{
  "num_hidden_layers": 17,
  "hidden_size": 128,
  "num_attention_heads": 4,
  "num_key_value_heads": 4,
  "head_dim": 32,
  "intermediate_size": 1024,
  "vocab_size": 8192,
  "hidden_act": "gelu",
  "norm": "layernorm",
  "norm_place": "pre",
  "norm_eps": 1e-05,
  "positions": "rope",
  "rope_theta": 2470.0,
  "rope_fraction": 0.25,
  "qk_norm": false,
  "attn_scale": 0.177,
  "bias": "all",
  "tie_word_embeddings": false,
  "parallel_block": true,
  "init": "uniform",
  "init_std_qkv": 0.0258,
  "init_std_o": 0.0258,
  "init_std_up": 0.0258,
  "init_std_down": 0.0,
  "optimizer": "adamw",
  "learning_rate": 0.00202,
  "beta1": 0.9,
  "beta2": 0.98,
  "weight_decay": 0.072,
  "lr_head": 0.0105,
  "warmup_steps": 243,
  "schedule": "cos",
  "final_lr_fraction": 0.03,
  "batch_tokens": 32768,
  "max_seq_len": 768,
  "doc_mask": true,
  "train_tokens": 260300000,
  "max_steps": 7944,
  "dataset": "wikipedia_en"
}
Each number is 50 + 10 x the weight over the matrix's rms, rounded and kept within 0 to 99. Layers, rows and columns count from 0.

# layer 6 MLP up, 1024x128, rms 0.0314, rows 761-788, columns 0-127
51 51 47 52 52 48 52 48 49 46 51 52 49 48 45 47 48 49 51 58 43 47 49 52 50 52 51 49 45 51 49 51 51 51 50 50 47 51 48 49 47 47 53 51 49 47 50 48 52 46 56 49 47 51 50 52 51 50 49 51 49 46 48 48 49 50 48 52 49 48 50 50 47 47 49 49 51 48 47 51 50 49 51 50 47 49 48 47 47 53 50 51 54 50 50 49 52 50 44 50 48 46 51 48 50 44 47 49 47 50 52 50 50 51 51 47 48 51 50 51 50 48 49 49 46 55 51 46
50 50 52 50 50 51 51 50 50 51 51 52 48 51 51 49 51 50 50 48 52 51 51 49 51 50 49 50 50 50 50 51 51 52 50 50 51 51 50 51 51 51 50 49 50 51 50 52 51 50 51 51 50 51 50 50 51 50 50 50 51 50 50 50 50 50 50 51 50 50 51 49 51 49 50 51 52 51 51 51 50 51 50 50 50 53 51 50 51 49 51 48 50 51 51 50 51 50 50 50 49 52 50 51 49 53 50 50 50 50 53 50 50 51 49 52 49 50 49 50 52 50 50 52 51 49 51 51
50 49 52 50 50 50 50 49 51 51 51 53 51 50 52 49 50 51 49 50 49 50 49 51 50 50 50 51 51 51 51 50 50 50 50 50 51 49 52 49 50 52 51 49 51 50 51 50 49 50 53 50 52 50 51 50 51 50 49 50 50 51 51 50 52 50 51 51 50 50 50 50 50 51 49 50 51 51 50 50 50 50 50 49 53 52 50 50 50 51 50 51 48 50 50 50 49 50 51 54 51 49 49 50 49 50 51 51 50 50 50 51 51 48 49 52 50 50 50 52 52 50 49 51 50 49 49 50
50 50 48 49 50 48 49 49 49 50 50 50 50 50 49 50 49 49 48 50 49 47 50 49 50 51 50 49 49 49 50 49 48 49 49 45 50 50 49 51 48 51 50 50 50 48 51 49 49 48 49 49 49 48 49 49 49 50 49 51 49 51 50 49 51 50 49 49 47 48 50 49 47 49 49 48 49 50 49 46 48 47 49 49 50 48 47 47 49 48 50 53 49 50 51 47 49 50 50 48 49 48 49 50 50 49 46 50 48 50 49 50 48 49 51 51 49 50 49 49 50 48 50 50 49 49 49 49
52 51 50 52 52 50 52 50 51 49 52 54 53 51 49 48 50 50 51 56 50 49 51 51 51 52 52 51 49 51 50 52 52 51 51 51 51 51 49 51 51 50 52 52 51 51 52 49 52 48 52 51 50 52 52 52 52 51 49 51 49 50 50 50 51 53 49 50 48 48 52 49 48 49 50 50 52 51 48 50 51 48 51 51 50 54 49 49 50 53 51 52 53 51 51 50 48 51 50 52 49 51 50 51 50 51 51 52 50 52 52 52 50 49 51 52 48 52 50 51 52 48 51 53 48 53 52 49
49 51 50 50 49 49 50 52 50 51 49 46 49 50 52 50 50 51 51 46 52 50 51 49 49 50 50 50 50 52 51 49 48 51 51 50 50 49 50 49 51 51 48 49 50 50 49 50 49 52 48 49 50 49 51 48 49 52 51 50 49 52 49 50 48 48 52 51 52 50 50 50 51 52 50 50 48 49 50 48 50 51 50 50 51 52 51 51 50 48 50 52 49 50 50 51 50 50 50 46 50 50 51 49 50 49 53 51 51 49 49 50 48 46 50 49 50 50 51 49 48 52 51 49 50 50 50 49
49 50 50 50 49 49 49 49 51 51 50 51 50 50 52 51 50 50 48 48 51 51 50 49 51 50 50 50 50 49 50 49 49 49 50 50 51 50 51 51 49 51 49 51 51 49 50 50 49 49 50 50 51 49 51 49 50 50 50 50 50 51 50 51 52 50 50 49 50 50 51 50 49 51 50 48 49 50 51 49 49 50 50 50 50 49 50 50 50 48 50 49 49 51 51 49 50 51 51 51 51 50 50 49 50 48 51 50 50 50 51 51 49 52 51 51 51 50 49 49 51 49 50 50 50 49 51 50
51 50 54 52 52 52 52 51 50 51 51 52 50 50 50 52 51 51 51 54 51 52 50 53 52 50 52 51 51 52 51 50 52 53 52 53 50 51 51 50 50 51 52 50 50 48 50 48 51 51 54 50 51 51 52 52 52 53 51 50 50 49 50 50 51 50 52 52 51 51 50 51 51 50 50 49 50 51 50 51 51 52 52 50 51 54 50 50 50 53 51 52 52 51 51 52 51 51 49 50 53 49 52 49 51 52 55 51 51 50 51 51 51 51 51 50 50 51 50 52 53 50 51 49 50 52 52 52
50 49 50 51 49 50 52 49 50 51 50 52 49 51 50 52 50 52 49 53 52 50 50 53 50 51 49 51 51 50 51 51 50 52 53 51 50 52 51 51 52 51 53 51 51 48 50 51 50 50 54 50 51 50 50 52 51 50 51 51 51 50 51 50 52 51 51 50 50 53 52 51 50 52 51 50 51 52 52 51 51 52 51 51 49 52 50 50 50 52 51 51 51 52 52 51 51 52 49 51 52 49 51 50 51 51 51 50 50 51 55 50 52 55 50 51 52 51 51 51 53 51 49 50 52 51 53 52
50 51 47 50 52 50 48 49 50 50 50 50 50 50 49 52 50 49 50 54 48 49 50 52 50 50 51 50 49 50 50 51 51 50 49 49 48 50 50 52 48 48 52 51 50 49 50 50 49 49 51 50 51 50 48 50 49 50 51 51 51 49 51 50 52 51 49 50 49 50 50 52 50 49 50 49 50 49 50 50 50 48 51 51 49 46 49 48 49 51 50 50 50 50 51 49 52 49 51 53 50 49 52 50 51 49 48 50 49 51 50 49 51 53 51 50 51 51 50 50 49 51 49 49 49 51 49 50
48 49 50 50 50 52 52 52 50 52 48 48 51 51 52 51 51 51 50 47 53 49 51 50 49 49 49 49 50 51 48 49 47 54 51 49 50 52 49 52 52 51 50 51 50 50 48 53 51 51 51 50 50 51 49 51 51 51 51 52 52 50 50 52 49 50 52 50 52 52 51 49 50 52 52 50 48 51 52 50 50 52 49 50 49 53 52 51 51 47 51 51 51 53 50 50 52 50 49 43 51 52 51 51 47 51 51 49 51 50 52 50 49 50 50 52 52 50 49 49 50 53 51 52 52 50 52 52
51 50 48 48 50 49 47 49 51 51 51 51 51 50 51 53 49 48 48 50 49 49 50 50 50 51 50 51 51 49 52 51 51 48 49 46 50 48 51 51 49 49 51 51 51 49 53 49 49 48 49 50 51 48 49 49 49 49 50 50 49 51 50 51 54 52 48 48 46 49 51 51 48 49 49 49 49 50 51 48 50 47 51 50 50 47 48 48 50 50 50 51 48 49 51 48 49 50 52 57 51 48 49 50 52 48 50 52 49 51 49 50 50 53 51 52 51 50 49 51 49 50 49 48 49 49 48 48
51 49 49 48 50 50 48 48 50 49 50 49 50 49 50 52 50 50 49 46 51 49 51 49 49 50 51 48 48 49 50 51 49 49 49 45 48 49 49 50 50 49 48 49 49 51 49 48 48 50 45 50 49 50 49 49 50 50 49 50 49 51 51 49 50 50 48 49 48 48 47 48 48 49 48 51 50 51 50 48 50 48 50 50 50 44 49 48 50 49 50 50 48 48 50 49 47 50 48 45 48 49 51 49 50 48 47 49 49 51 48 49 48 50 51 50 48 49 48 48 49 51 49 49 49 49 49 49
51 49 48 51 50 49 46 49 51 51 50 50 50 51 51 50 49 49 49 51 53 50 51 50 50 51 51 49 50 48 50 51 49 49 50 47 51 49 51 50 49 48 48 49 51 50 50 50 50 49 46 50 52 50 50 50 49 50 48 50 50 50 51 50 52 50 48 49 48 49 51 49 48 48 49 51 49 48 50 48 49 47 49 50 50 46 50 50 49 50 50 49 49 49 50 50 48 50 52 50 51 48 48 48 49 48 50 49 50 51 53 48 50 52 52 49 50 50 48 48 50 51 50 48 49 49 50 49
49 49 48 51 48 47 48 51 49 51 49 46 51 50 50 48 48 50 50 53 52 49 51 50 48 51 49 50 51 50 49 48 49 49 51 50 51 49 50 49 52 49 47 50 52 47 51 50 49 48 52 49 50 49 50 49 48 50 50 49 50 49 48 48 49 48 50 47 51 50 53 52 50 51 51 50 49 50 51 49 48 50 50 49 49 52 50 52 49 50 47 50 48 50 50 52 49 50 50 50 51 48 46 49 51 47 53 50 51 49 53 50 50 50 50 48 53 50 52 51 48 51 48 49 50 49 51 48
47 50 49 48 48 51 49 50 49 51 49 48 48 49 50 49 50 50 48 48 53 49 50 49 50 49 50 48 48 47 48 49 48 49 49 49 48 50 50 51 48 48 49 50 50 49 48 50 48 51 46 49 48 46 49 48 50 49 49 49 49 51 51 49 49 50 51 48 49 50 48 49 48 50 50 48 48 48 50 49 48 49 47 50 49 49 49 47 50 45 50 48 49 50 49 48 48 50 50 45 51 50 50 49 47 48 47 48 49 50 48 49 48 47 51 50 50 48 48 47 48 51 50 50 50 48 51 50
50 52 50 48 51 49 49 51 49 53 47 47 48 49 52 56 52 51 49 41 51 48 49 50 50 48 52 48 48 48 50 49 49 49 48 47 47 50 49 52 50 51 50 50 49 47 49 50 50 54 45 49 49 48 50 48 49 50 50 51 50 52 50 53 50 48 51 51 46 49 50 50 49 51 49 51 47 50 50 46 50 50 51 50 51 46 47 50 51 48 52 51 50 52 51 47 55 48 50 41 48 50 53 51 52 48 48 49 49 49 43 48 48 53 50 50 49 49 49 47 50 51 49 47 48 49 49 50
49 48 50 48 48 50 47 48 49 49 49 48 51 49 50 49 50 49 48 45 50 50 49 48 48 49 47 49 51 49 50 48 48 47 48 48 50 48 51 48 50 49 47 49 49 51 48 50 47 49 46 50 49 48 47 49 49 47 49 48 50 49 50 48 50 49 49 47 49 49 49 48 50 49 50 50 50 49 51 49 49 49 47 48 49 45 50 48 50 47 48 47 46 48 49 48 46 48 51 48 50 49 47 49 48 49 45 48 48 49 48 49 50 50 49 49 49 48 49 49 49 50 47 50 51 46 47 49
49 49 50 49 49 49 50 50 50 52 50 49 48 49 51 51 50 50 48 47 50 50 50 49 50 50 48 49 51 50 49 49 49 50 51 48 50 50 51 51 50 51 49 50 50 49 50 50 49 49 52 49 51 49 50 49 50 50 51 49 50 50 51 50 51 49 50 50 52 51 50 51 51 51 50 48 50 52 51 48 48 51 49 49 50 49 50 50 50 47 50 49 48 51 51 49 50 50 50 50 51 50 50 50 50 49 50 50 50 49 51 50 50 51 50 50 51 49 50 50 49 49 51 50 50 48 49 50
50 49 50 51 47 50 51 49 49 49 50 49 50 50 48 50 49 51 51 54 50 49 50 49 50 49 48 49 51 49 50 52 51 50 50 50 49 51 50 52 50 50 50 49 50 49 51 50 49 49 51 50 47 49 49 50 49 52 50 49 50 50 50 48 47 50 50 49 51 51 49 50 50 51 51 49 51 49 51 50 49 51 51 50 49 51 49 49 50 50 49 50 50 49 50 51 48 50 50 49 51 50 49 51 50 53 49 49 50 50 51 51 50 51 49 49 51 50 52 50 52 51 49 50 51 51 51 51
47 49 51 48 47 50 51 51 50 50 50 49 48 49 49 46 50 50 47 43 49 50 47 48 50 49 50 50 50 50 49 48 49 49 49 52 50 50 52 47 50 52 50 51 50 49 50 50 48 50 54 49 50 45 51 48 48 49 50 49 49 52 49 50 50 48 51 48 51 50 49 50 49 52 50 49 48 50 48 49 49 50 48 50 50 55 49 51 51 46 50 48 50 51 49 49 48 48 50 53 50 51 48 51 48 48 49 50 51 49 46 52 49 45 49 51 50 47 50 50 49 47 51 50 50 47 49 50
51 49 50 49 51 49 47 48 50 49 51 50 49 49 50 51 49 48 48 45 49 52 49 50 49 50 51 50 49 50 51 48 50 49 49 47 50 48 50 46 48 49 49 49 49 50 50 47 50 49 47 49 50 50 49 49 50 50 49 48 48 49 49 49 53 48 48 49 48 48 50 49 49 47 48 50 49 49 48 47 51 47 50 49 51 44 48 49 48 50 49 50 48 47 50 48 49 49 51 52 49 46 50 47 49 46 50 51 49 50 46 48 49 51 51 50 48 49 48 49 48 49 50 47 49 49 47 49
52 49 51 50 52 51 50 50 49 49 50 50 52 50 51 53 50 50 51 47 50 52 50 50 50 50 51 50 50 51 51 49 50 50 50 50 50 49 49 49 51 51 50 49 49 50 50 48 51 50 47 50 50 51 52 51 51 50 50 49 48 49 50 49 50 50 50 52 48 49 50 49 50 49 49 50 50 51 49 49 51 50 51 50 51 49 49 50 49 53 51 52 50 49 50 49 50 50 49 48 49 48 51 49 51 50 53 51 49 50 48 49 49 50 51 50 48 50 49 50 51 50 50 50 50 51 49 51
53 50 47 48 50 48 47 47 50 49 52 49 50 48 48 54 47 47 49 53 45 49 48 51 49 50 49 51 51 50 53 52 52 46 48 46 49 47 50 50 47 49 52 49 50 49 53 46 47 48 49 49 51 47 48 49 49 50 49 50 49 50 49 49 54 53 48 48 46 49 49 50 49 48 48 47 49 50 50 48 51 47 52 50 51 43 48 47 49 51 51 52 47 47 50 48 48 49 51 61 52 47 50 49 52 49 50 53 49 51 46 50 51 50 52 50 50 49 49 53 47 49 48 47 49 50 46 48
47 51 53 49 49 52 54 51 50 52 49 49 51 50 51 50 51 51 48 45 51 51 50 49 50 50 48 51 51 52 50 50 49 51 50 52 50 51 52 50 53 54 51 52 51 50 50 51 49 50 55 51 51 50 51 49 49 51 52 51 51 52 50 50 51 49 52 48 53 51 52 51 52 54 51 51 51 53 52 49 51 51 50 50 51 55 51 50 51 49 51 51 48 52 51 51 52 51 52 52 52 52 49 53 49 51 50 51 51 49 51 54 51 51 49 54 52 49 51 50 52 51 51 53 52 49 51 51
48 50 50 50 48 51 51 51 49 49 48 46 51 50 48 49 49 50 50 52 50 49 50 49 49 49 49 49 50 50 49 50 49 52 49 51 49 50 50 50 50 49 51 51 50 49 49 50 50 49 53 50 48 50 47 51 49 49 51 50 51 49 49 48 49 49 51 47 51 51 50 50 50 50 52 49 49 48 51 50 49 50 50 49 48 52 50 49 49 48 49 48 50 51 50 51 51 50 49 46 52 51 49 50 49 50 49 49 50 48 51 51 51 50 49 50 51 50 50 51 49 52 49 50 52 49 52 51
49 49 50 50 50 51 50 50 51 50 51 52 50 49 48 52 49 50 47 50 49 51 49 51 50 49 51 50 50 50 50 50 51 49 50 49 49 49 52 50 49 50 51 51 50 51 51 49 49 50 50 50 50 48 50 50 50 48 50 50 50 50 53 50 53 51 49 48 49 51 49 49 48 50 50 48 50 50 50 50 50 48 49 50 51 49 48 49 51 50 51 51 50 50 49 49 47 50 53 53 51 48 50 50 50 49 49 50 49 51 47 52 49 50 51 51 49 49 49 50 50 49 49 49 49 49 49 51
49 48 51 51 48 50 50 49 50 52 49 51 50 50 52 52 51 51 48 51 53 49 51 51 50 50 47 51 52 49 50 51 50 52 51 48 51 50 51 52 51 50 51 49 50 49 50 51 49 50 51 51 51 50 49 50 50 50 50 50 52 49 50 51 51 50 51 49 50 53 52 50 51 50 51 49 50 52 52 50 48 51 50 49 50 50 50 50 50 48 51 50 48 52 51 50 50 51 50 46 53 51 49 51 48 54 50 49 50 50 55 49 51 53 50 51 52 50 48 48 51 50 49 51 51 49 51 51
# layer 6 MLP down (transposed), 1024x128, rms 0.0247, rows 761-787, columns 0-127
51 51 49 50 51 49 50 52 51 50 48 48 49 48 50 51 52 49 49 47 52 51 51 49 49 49 49 50 51 50 50 48 48 48 49 49 50 48 50 50 50 53 49 47 51 50 51 50 50 52 49 49 50 51 47 50 50 51 51 50 48 51 50 51 50 51 51 49 49 51 51 51 50 47 49 49 49 49 52 50 52 50 50 51 50 51 51 49 51 49 48 50 49 48 48 50 50 47 52 49 51 49 50 51 50 52 52 49 51 50 48 49 51 50 54 50 50 51 50 50 50 51 48 50 51 48 49 50
50 49 50 49 51 50 49 49 50 49 50 50 51 49 49 50 50 49 49 50 50 49 50 50 50 50 49 49 49 50 49 49 50 49 51 49 49 50 49 50 50 49 49 49 50 48 50 50 49 50 50 50 49 50 50 50 49 50 50 49 50 50 48 50 50 50 50 49 50 50 50 50 50 50 50 50 49 51 50 49 50 50 50 50 49 49 49 49 49 50 50 51 50 49 49 50 51 50 50 50 50 50 50 48 50 49 50 50 50 48 48 49 49 50 51 49 50 51 50 50 50 50 49 49 49 50 49 50
49 49 50 50 51 50 50 49 49 51 51 51 50 49 50 49 50 50 50 51 50 50 51 49 50 50 49 50 51 49 51 50 49 50 50 51 49 50 50 51 49 49 50 50 50 50 50 50 49 50 51 50 50 49 51 49 49 50 51 49 50 50 49 49 51 49 50 50 51 50 50 49 50 50 50 49 50 50 49 50 50 51 50 50 50 50 49 50 51 50 50 50 51 50 50 51 50 50 49 49 49 51 49 50 49 49 50 49 49 50 50 50 50 50 52 50 50 49 50 50 50 51 51 50 49 51 50 51
50 50 50 50 50 50 50 50 51 49 51 50 50 49 51 50 51 50 51 51 50 50 50 51 50 50 51 51 50 50 50 51 49 50 50 51 51 50 51 49 50 50 50 51 50 50 50 49 50 50 52 50 51 50 49 49 50 50 50 51 51 50 50 49 50 51 51 50 50 50 50 51 50 50 49 50 48 51 50 51 51 51 51 51 52 53 51 51 51 51 50 49 50 49 50 50 51 50 50 51 51 50 50 49 50 49 52 50 50 51 49 50 51 51 51 50 51 50 49 50 50 50 49 50 50 51 51 50
51 50 51 50 50 50 50 50 51 49 50 50 49 49 49 50 50 50 50 49 50 49 50 51 50 50 49 51 50 50 50 50 47 51 50 50 49 48 51 50 49 50 50 49 50 48 50 50 50 51 52 48 51 50 49 50 52 50 51 50 50 50 50 50 50 51 50 49 50 51 50 51 52 49 49 51 48 49 50 49 51 51 51 51 50 50 50 50 51 50 50 50 51 48 48 51 52 49 50 49 52 48 51 49 50 50 51 49 49 50 49 49 51 50 52 49 50 50 50 49 51 51 49 51 50 50 50 50
51 49 49 51 51 51 50 49 50 51 50 51 51 51 51 51 50 51 50 49 49 51 50 51 51 51 51 51 50 49 50 50 52 50 49 50 50 50 50 51 50 50 51 51 50 50 52 51 51 49 49 51 51 50 49 50 52 49 50 50 50 49 52 50 50 50 50 50 49 51 50 49 48 50 50 51 51 51 50 50 50 50 50 50 49 49 49 51 51 51 51 49 49 52 51 50 50 51 50 51 49 49 50 51 49 51 49 50 50 50 52 50 51 51 48 50 50 48 48 52 51 49 50 51 51 51 51 51
50 49 50 50 49 49 49 49 49 50 51 49 50 50 50 50 50 51 51 52 50 50 49 50 50 50 49 49 51 51 50 50 50 50 50 51 50 50 49 49 51 49 51 50 49 51 48 49 50 49 49 50 50 50 50 50 49 50 50 50 50 49 49 49 50 49 50 49 50 49 50 50 50 51 49 49 50 50 50 50 50 51 50 50 50 49 50 50 50 51 50 50 50 49 50 51 50 51 50 50 49 49 50 50 50 49 50 50 50 50 50 50 50 49 50 50 49 49 50 50 49 49 50 50 50 50 50 50
51 49 49 50 49 50 50 50 50 51 49 49 51 49 50 49 50 50 50 50 50 50 50 49 49 50 49 50 50 48 49 49 50 49 50 48 50 50 51 51 49 49 50 49 50 51 51 51 49 51 49 50 49 51 48 50 51 50 51 50 49 50 51 50 49 50 50 50 50 51 50 50 49 50 50 50 50 49 50 49 50 50 50 51 49 48 50 50 50 49 48 51 50 50 49 50 50 49 50 50 48 50 50 51 49 49 49 48 50 50 51 50 50 51 50 51 49 50 50 49 49 51 50 50 49 49 49 50
50 50 50 50 50 50 49 51 50 50 50 49 51 49 50 50 50 50 51 50 49 50 50 49 49 49 50 49 50 50 49 49 49 50 50 49 50 50 50 50 50 49 50 49 49 52 50 49 50 50 49 50 50 51 49 50 49 51 51 51 50 51 50 51 50 50 50 50 50 50 50 51 51 50 50 49 50 50 50 50 50 50 50 50 52 51 50 50 51 49 49 50 50 49 49 50 50 49 51 50 48 51 50 49 50 50 50 50 50 50 48 50 50 49 51 51 50 51 50 49 50 50 50 50 50 49 49 50
49 51 50 49 49 50 49 51 50 50 49 48 49 51 51 49 50 50 51 50 51 50 51 50 50 50 51 50 50 51 49 50 50 50 50 51 52 50 50 49 51 51 49 51 50 50 50 50 50 50 49 50 49 50 49 50 48 51 49 52 50 51 50 50 49 50 51 49 50 50 49 50 50 50 51 50 50 50 51 51 51 49 49 50 51 53 52 50 49 48 50 49 50 48 49 49 50 49 51 50 51 51 50 50 50 50 51 51 51 51 50 50 50 50 51 50 51 50 50 50 49 50 49 50 50 48 50 49
50 50 49 50 50 51 50 48 51 50 50 49 50 50 50 50 50 51 51 50 49 51 49 51 51 50 49 51 50 50 50 50 52 50 49 49 50 51 50 50 49 50 50 50 49 49 51 49 50 48 49 50 50 50 50 50 50 50 50 50 50 50 51 49 49 51 49 48 49 51 50 51 50 50 49 50 50 50 48 49 49 50 50 51 50 49 48 50 50 50 51 49 49 49 50 50 51 51 49 49 50 47 50 49 49 50 49 49 49 49 50 49 50 50 49 50 50 50 49 50 50 49 49 49 51 50 50 50
48 51 51 50 49 50 50 50 50 50 51 50 49 51 51 49 50 51 51 52 49 50 50 50 49 50 51 50 50 52 50 51 49 51 51 52 51 51 50 50 50 51 50 52 50 51 48 49 49 50 52 51 50 49 51 49 49 49 49 52 51 50 49 49 50 50 51 51 51 49 49 50 50 51 50 49 50 50 50 51 50 51 49 50 52 53 52 51 50 50 50 49 51 50 51 50 49 50 51 50 50 52 51 50 50 49 51 52 51 51 49 51 50 49 50 51 50 50 50 50 49 50 50 50 50 50 51 50
49 50 49 50 50 50 50 50 49 48 51 50 49 50 51 50 49 49 50 50 50 50 49 49 51 50 51 50 50 50 49 50 50 50 50 50 50 50 49 50 50 49 49 51 49 49 49 50 49 49 50 51 51 50 51 50 49 50 49 50 52 50 48 49 49 50 49 50 50 50 50 49 49 50 49 50 49 50 49 51 48 50 50 50 50 50 50 50 50 50 51 50 49 51 50 49 51 50 50 51 49 50 51 50 49 50 50 51 51 48 51 50 50 50 48 49 52 50 50 50 50 49 49 50 50 50 51 50
48 50 50 49 48 50 51 50 49 49 51 51 50 51 50 51 49 51 50 52 48 49 49 49 50 50 50 50 51 52 50 50 50 51 50 52 49 50 49 50 50 49 49 50 50 51 49 49 49 49 51 50 49 50 52 50 49 49 51 50 50 50 49 49 50 50 50 49 50 49 49 50 50 50 50 49 50 50 50 50 49 51 50 50 50 50 51 50 51 49 51 49 50 50 49 49 51 50 52 49 49 50 51 49 51 51 50 50 50 49 49 51 50 50 49 49 51 50 50 50 49 50 49 51 49 50 50 49
51 50 50 50 50 50 51 50 49 50 50 51 50 51 49 51 50 52 50 48 48 50 50 50 51 49 50 50 51 51 50 49 50 50 48 51 50 50 50 51 50 51 50 51 49 51 50 49 50 50 51 50 49 50 48 50 51 49 52 50 49 48 51 50 50 50 50 50 49 50 49 50 50 49 50 49 51 50 51 50 51 50 49 50 50 50 50 50 51 51 50 49 50 49 50 49 49 50 50 49 51 51 50 50 49 51 49 51 49 51 49 51 51 48 49 51 49 50 50 50 50 49 51 50 50 49 49 50
50 48 50 51 48 50 49 49 50 50 50 49 50 50 51 50 50 49 51 51 49 51 49 50 51 50 49 50 51 50 50 51 51 50 50 50 51 50 50 49 50 48 50 50 50 50 49 49 50 48 50 51 50 50 50 50 50 49 49 50 50 50 50 50 49 50 49 49 51 49 51 51 50 50 50 51 50 50 49 50 48 50 50 50 51 49 49 51 50 49 51 50 50 50 49 50 50 51 50 50 48 48 50 49 50 49 50 49 49 49 51 50 49 51 48 49 50 49 49 50 50 50 48 50 50 51 50 50
51 49 49 50 49 51 49 50 51 50 51 50 50 52 51 49 49 51 50 52 49 51 51 51 50 52 52 51 50 50 50 51 52 51 50 50 53 52 51 49 50 50 50 53 50 51 50 50 51 49 49 51 51 50 49 50 49 49 49 51 52 51 51 50 49 50 51 50 50 52 50 50 49 50 51 51 50 51 50 51 50 49 50 49 51 52 50 50 50 50 51 50 50 50 51 49 50 52 49 52 50 50 50 50 51 50 50 51 51 51 51 49 51 51 48 51 51 50 49 52 50 49 49 51 52 51 51 50
49 50 50 50 50 50 50 49 49 50 50 51 50 51 50 50 49 50 51 51 50 49 50 50 51 50 50 50 50 50 49 50 50 51 51 51 50 50 49 50 50 49 50 50 50 49 49 50 50 49 51 50 50 49 52 49 49 50 49 50 51 49 49 50 51 50 49 51 51 50 49 50 50 51 50 50 50 50 49 50 49 50 50 50 51 50 50 50 49 49 52 51 50 51 50 50 51 50 49 51 51 51 51 50 50 49 50 51 51 49 50 51 49 50 50 50 51 50 51 50 50 50 50 50 49 50 50 50
50 49 49 50 51 51 50 50 49 50 51 50 52 50 51 50 50 50 51 51 51 51 51 51 51 50 51 50 51 50 50 50 51 50 49 51 50 51 49 51 51 50 51 51 50 51 50 50 50 50 49 51 50 50 50 50 49 50 49 50 50 50 50 49 50 50 50 50 50 50 50 50 50 51 50 50 50 51 50 51 51 50 50 51 51 51 50 50 51 51 51 49 50 50 51 51 50 51 50 50 50 50 49 51 51 50 50 51 51 51 50 50 51 50 50 52 50 50 51 50 50 50 51 50 51 51 51 51
50 50 51 50 51 50 50 50 51 50 49 50 51 50 49 51 52 49 50 48 50 50 50 50 49 50 50 50 50 49 49 49 51 49 50 50 52 50 50 49 50 49 49 50 49 50 51 49 50 50 50 50 51 51 50 49 50 51 51 50 50 50 49 51 50 50 49 50 50 50 50 50 51 50 50 49 50 51 50 49 50 49 50 50 51 50 51 50 49 50 49 50 50 49 50 49 50 50 50 51 50 51 49 50 50 50 51 50 50 50 50 50 50 50 50 50 50 51 50 49 50 50 49 50 49 49 50 50
51 48 51 51 49 50 50 49 50 50 51 50 50 50 50 50 50 50 51 52 49 50 51 51 50 50 49 50 50 49 51 51 49 50 50 50 49 50 50 50 49 50 51 50 50 49 49 49 51 49 51 51 50 49 51 51 51 49 50 49 50 51 50 49 51 50 49 51 50 49 51 50 51 51 50 50 50 50 50 49 50 50 51 49 50 48 48 49 51 51 50 50 50 51 51 51 49 51 48 49 49 49 49 49 50 50 49 50 49 50 51 51 50 50 51 50 48 49 50 50 51 50 50 50 50 52 50 50
49 51 50 50 49 49 50 50 49 51 51 51 50 50 52 49 49 51 50 52 51 50 50 49 50 51 51 50 50 50 50 50 50 50 51 51 49 50 50 52 50 50 50 49 51 51 50 51 49 49 50 51 49 50 51 50 50 49 49 51 51 50 51 49 50 50 51 51 50 50 49 50 49 51 49 49 51 50 51 52 49 51 49 51 49 50 51 50 51 50 51 50 51 52 50 50 51 49 52 49 49 52 51 51 49 50 50 50 51 50 51 50 50 50 51 51 50 50 50 51 49 51 50 51 50 50 51 50
51 50 49 50 51 50 50 50 50 51 50 52 50 49 51 49 50 50 49 51 50 50 51 50 50 51 51 50 50 49 49 50 50 51 51 50 50 49 51 51 50 50 51 50 51 51 51 52 50 51 51 50 50 50 49 50 51 50 49 50 51 50 51 50 50 51 50 50 50 52 49 50 50 51 50 50 50 50 50 51 50 50 50 51 49 50 50 51 50 49 49 50 51 52 50 50 51 50 50 50 49 50 52 51 50 50 49 50 51 50 51 50 50 51 49 51 50 50 50 50 50 51 50 51 51 49 50 50
48 51 51 50 50 49 50 51 50 51 50 50 50 50 51 49 51 50 51 50 50 50 51 49 48 51 51 49 49 51 49 50 49 51 51 51 50 50 50 50 51 51 50 52 50 51 49 50 48 51 52 51 50 50 49 49 49 50 49 52 51 49 49 51 50 49 51 51 50 49 49 49 50 51 51 49 50 49 50 51 51 49 50 50 51 53 52 51 50 49 49 50 51 51 51 51 50 49 51 51 50 52 50 51 50 49 51 51 51 52 49 51 51 49 51 51 49 50 51 49 50 50 50 51 49 48 51 50
51 50 50 51 51 50 49 49 50 51 50 50 50 50 51 51 51 50 52 51 51 51 51 52 51 50 50 51 50 49 50 51 50 49 51 49 50 51 50 50 48 51 51 52 50 49 50 50 51 50 50 51 51 49 52 50 51 50 51 51 50 50 50 49 51 51 50 51 50 49 51 51 50 51 50 50 50 51 49 51 50 51 51 51 51 50 49 50 50 52 52 50 50 50 51 52 50 51 48 49 50 50 50 49 50 49 51 50 50 50 51 50 50 51 51 50 50 50 51 50 50 50 50 50 51 53 51 51
50 49 50 50 50 50 49 49 50 50 49 49 50 50 50 51 51 50 50 48 49 50 50 50 49 50 49 50 49 49 50 49 51 49 51 49 51 51 50 49 49 50 49 50 50 49 50 48 50 50 50 50 49 50 50 49 51 49 50 50 49 50 50 51 49 50 49 50 50 50 50 50 50 49 49 50 50 50 50 48 50 49 50 49 50 48 50 50 49 50 50 50 49 49 51 49 49 49 50 49 50 50 50 49 49 49 50 49 49 50 51 49 49 50 49 49 50 50 50 49 50 49 48 49 50 50 50 50
49 50 50 50 48 49 50 49 49 49 51 49 50 50 50 48 50 49 51 52 49 51 50 49 50 50 49 50 49 50 50 50 49 50 51 51 50 50 50 49 49 49 50 50 49 50 48 49 49 49 52 50 50 49 50 49 49 50 49 50 50 50 49 49 49 49 49 51 51 49 49 50 51 51 49 50 49 49 50 50 49 51 49 50 50 50 50 49 50 49 50 50 50 51 50 50 51 49 49 49 49 50 50 50 49 48 50 50 50 50 51 50 50 50 50 50 50 49 49 49 50 50 50 50 49 50 50 49